config.yaml
vocab_size: 2048
norm_place: "pre"
norm_eps: 1e-06
init: "normal"
init_std_down: 0.006
weight_decay: 0.076
lr_head: 0.00606
max_seq_len: 512
Each number is 500 + 25 x the weight over its row's rms, rounded and kept within 0 to 999. Layers, rows and columns count from 0. Numbers have three digits each. The size before them is the row's rms in percent of the matrix's.

# k: layer 5 attention key, 256x128, rms 0.102, rows 52-63, columns 64-127
# q: layer 5 attention query, 256x128, rms 0.117, rows 53-63, columns 64-127
# v: layer 5 attention value, 256x128, rms 0.0828, rows 0-8, columns 64-127
# o: layer 5 attention output (transposed), 256x128, rms 0.0764, rows 0-7, columns 64-127
k52 083:410487502480529497498481557501462540513471512469515485517446499516493520517529516486490433504492545494526515488500534514514524471532475509495491513456439491497499514521472471572519490500505475
q53 074:490460468508507467455523505495505517486485492463502521521499491544513493524575504525501503497460461486459477532473526477503539490464452506473512503526491489483494483515554482491489463491484541
k53 079:505526485474507513521503450530493512520454512483526523528438514455460539493537516482516505489503562491495446490497527491476505508497521495484526540460510460501475499492489527495516494514555455
q54 086:492472498539466526529476496517518471469526516486515526537491521479475503452559471535511543548484453473507458507492512456474505501539493531467494529499524526500484497507525513500482560483483554
k54 090:515494490483537506491514479482456538533453459555465478493456479535520491547546507476475423512472515516510497492534517493484462501526507511490501471494514480541472554523485505523549491481481482
q55 070:478515483513488519504496528463503500494497516510517488545505533457498507429537548540465501469470511510470487510544497448441506469519512505515546465515492555526481478508464496499492550482511507
k55 074:485494528494517528514435490484492524522501527495485485502488519530520473558507550471518407518491516545477490488478524555501481469521495501491481467525468492521509509525510499540499520499452446
q56 081:492460503528459500517502493481455490454506460491493452512523494513556464496486521488502487483515462499461471526495506538514469538466481510513506507520486534481512468496523493545496518488492484
k56 089:411484520514495488514477525522472519499482508459479487552461492504511509517503519511510463487494526499493496496496515462504519484546493489515527511494439516506502496523498517579497512494475488
q57 066:500505494445527495528503514486465499514498493481522508472528463480501561472498527520527492468502519497509507460511496475504490446477502506519499478515480496470568508448502468520485482479511508
k57 086:419505514472524510485510542485477514538462504455509510528473509507483532495516524484502457520512509497521521491501535503512505462529485485473454518489449496486503511524493493587519474486522468
q58 073:493517471453514492476543496459509539525461503470547494496505514496466528526517506503487511523483501510487544500487503465523547465487520492534491486510497500492520480478529468483509452480500513
k58 079:500525479465529478493495546473458529544481538448540523501498523498471514472525533460514469515484543492511485500443551519484512446519485511476488506488488497460492510526513482562519471498529506
q59 086:507536504473482485507519478450472547527507456481532482483500476541538507475461564501538478495494499486470477471442505532509470520471491503497478489521484508486528505517528491539502508495503475
k59 092:407506499516516448534506535505493469463500519475514511486459446507494526490501506506511509503516522508511514521459496491508507533503477482500499493472481532494485525499498502582474472526533546
q60 085:509474519494489510494505507535533510474485554471531540489493438506484526524513457536495531546460461540508505480491506506546485514471485520470513544450508496516469513476470480474510487495474534
k60 091:570501483457511494503536483474466531535472498572508520453511490488501500468520519517496516467482518491546487489497514484497493472506526520485503492487463497514476522504482498482523473507517515
q61 069:487534513480496506524468518556510523469511505524470494516493477469476506523539489521444477437512519516514523456578485491531506505471530520538533473483474503513515494474470542511538507497498479
k61 076:555454499509470519528483500481498512495521519487456505496485502549502522455504487547525527504471462509481455512532446503476507475472531503504526504512488508513524478519514474445487543505440477
q62 073:487476471493542464516512509475467515477484507501533461476522524480536490480523535475520526509449480464501453542465518528482503497496486503505501496510510494499485474505445495544496483470482502
k62 083:416480529469514492521484531523484500503466485497501521505476493439484478528503528488497413520510509515491506499498508511511512479530495491521486524521441499492478499509489502596501498502519495
q63 073:497508481501480489556499473482505530500506508485509453488515492493499500512482503543537452529477518532524512521495458520521428539491540470490470506521487549528503507484553522509459484485498489
k63 084:418512508489513496501492548476472514500499510472510471523519515505489514452518485497502484520501534504515520484448533495494513490539488509493475522504438493484514496524506490600492485479509508
v0 101:491510511480515512516501462497486485517567506503528493520497510498504497538545482496476513481507521553543492508475496515496517504504492520513517507490494514505490508500493492494484503505476498
o0 093:513510503515489513507490513507501502486491481501495516433578518501462476525488528457528478513478503518509541482488535514562479441471482513513443469496520463476553533456504496534543491535521494
v1 089:495489545496538474489493481509488459506463505504476501513509506529475528491523501484479517506500541465541483489459498485488467480524507550502501479507484513492506526506525453493474522511549469
o1 089:494518456488512509572490476465524536503521526479517525467428513492513510533513525507542477495502526524487536517509475503494504447482521500528500501499517496504535488471468497515501506513475501
v2 086:498510539490512488500466484544490489475552512481474527461491531492522486498571525517497489485521433499501503433496490497497527472489488469466485513521484508526491501506517496501494538510514482
o2 092:532494498523505490546526492457482490534456472527512452522526473542484490520480474477482484499475551509537539547488477527503540545487497482513502506475508517486479492512501507455528452480492492
v3 097:503497515486447546516501477486503463530461475503509544497494532478489494492509490456518485496558470509506497491467494490488518474483508481482487520507465493480505515506482518522478510538476513
o3 097:459453504517523496500509500525480448517492551483481470471491466531506501527483489501510524491484532472513524511516493518502547545490497494513517506481542515525467556509508470484503490504533518
v4 103:508509533466537479490545468469481526514555477508486432490500505487505462516517491517497477534495506458552508502494501488466501470491505529505480507512466448495511531494478493492513498541489510
o4 107:514481485507507535546477529546499497537467520526497528498414485493473488489465544488528508498472539532498510447496518514520466481501492541492467470488533493511513510490450511500514492522510493
v5 098:488506496529506498483472480509514487490494502493541505501511472483521509529462527454493535538500460515474514492551475488564503481487501467490511550493497537513531489477494470527438531485491494
o5 088:522479477464512496518532511480500517508493523501503488527412514536520502502550472535523506486481511471531470512453496488498527532518499467504507504495522490507452459545539495441505489500472523
v6 099:501485469488507463565537502517504497479525454515544503516510488479522495520500461526495515511496500478521490507510454490507511514474515521506464528504498465466507479482525511487469503531530562
o6 105:444493538512504512451528516535474463529474499484526511489441490519475492467479517490480495528507556513492534465465551502506509454526508481489513518509495510515492521538459513552510508489453503
v7 097:515477562486530525507528492492462494475501491513500456493489495489494529489509494489557494528494492470497494510506509507535542519489503498499465492473489433471490543512484560475485488546496525
o7 102:517527451521493486483461493530553510557490503479482522506515505524472466480498505503504511489493520516471514496509531498492476502496520543506504495516480490483508555464475441481530515493514511
v8 114:499520485521528474483521519525520487492484505521561482509512451495518503497445518478473555509449492519489498521522487487582488514487472503547513518480497502513503512488496471497454512494519492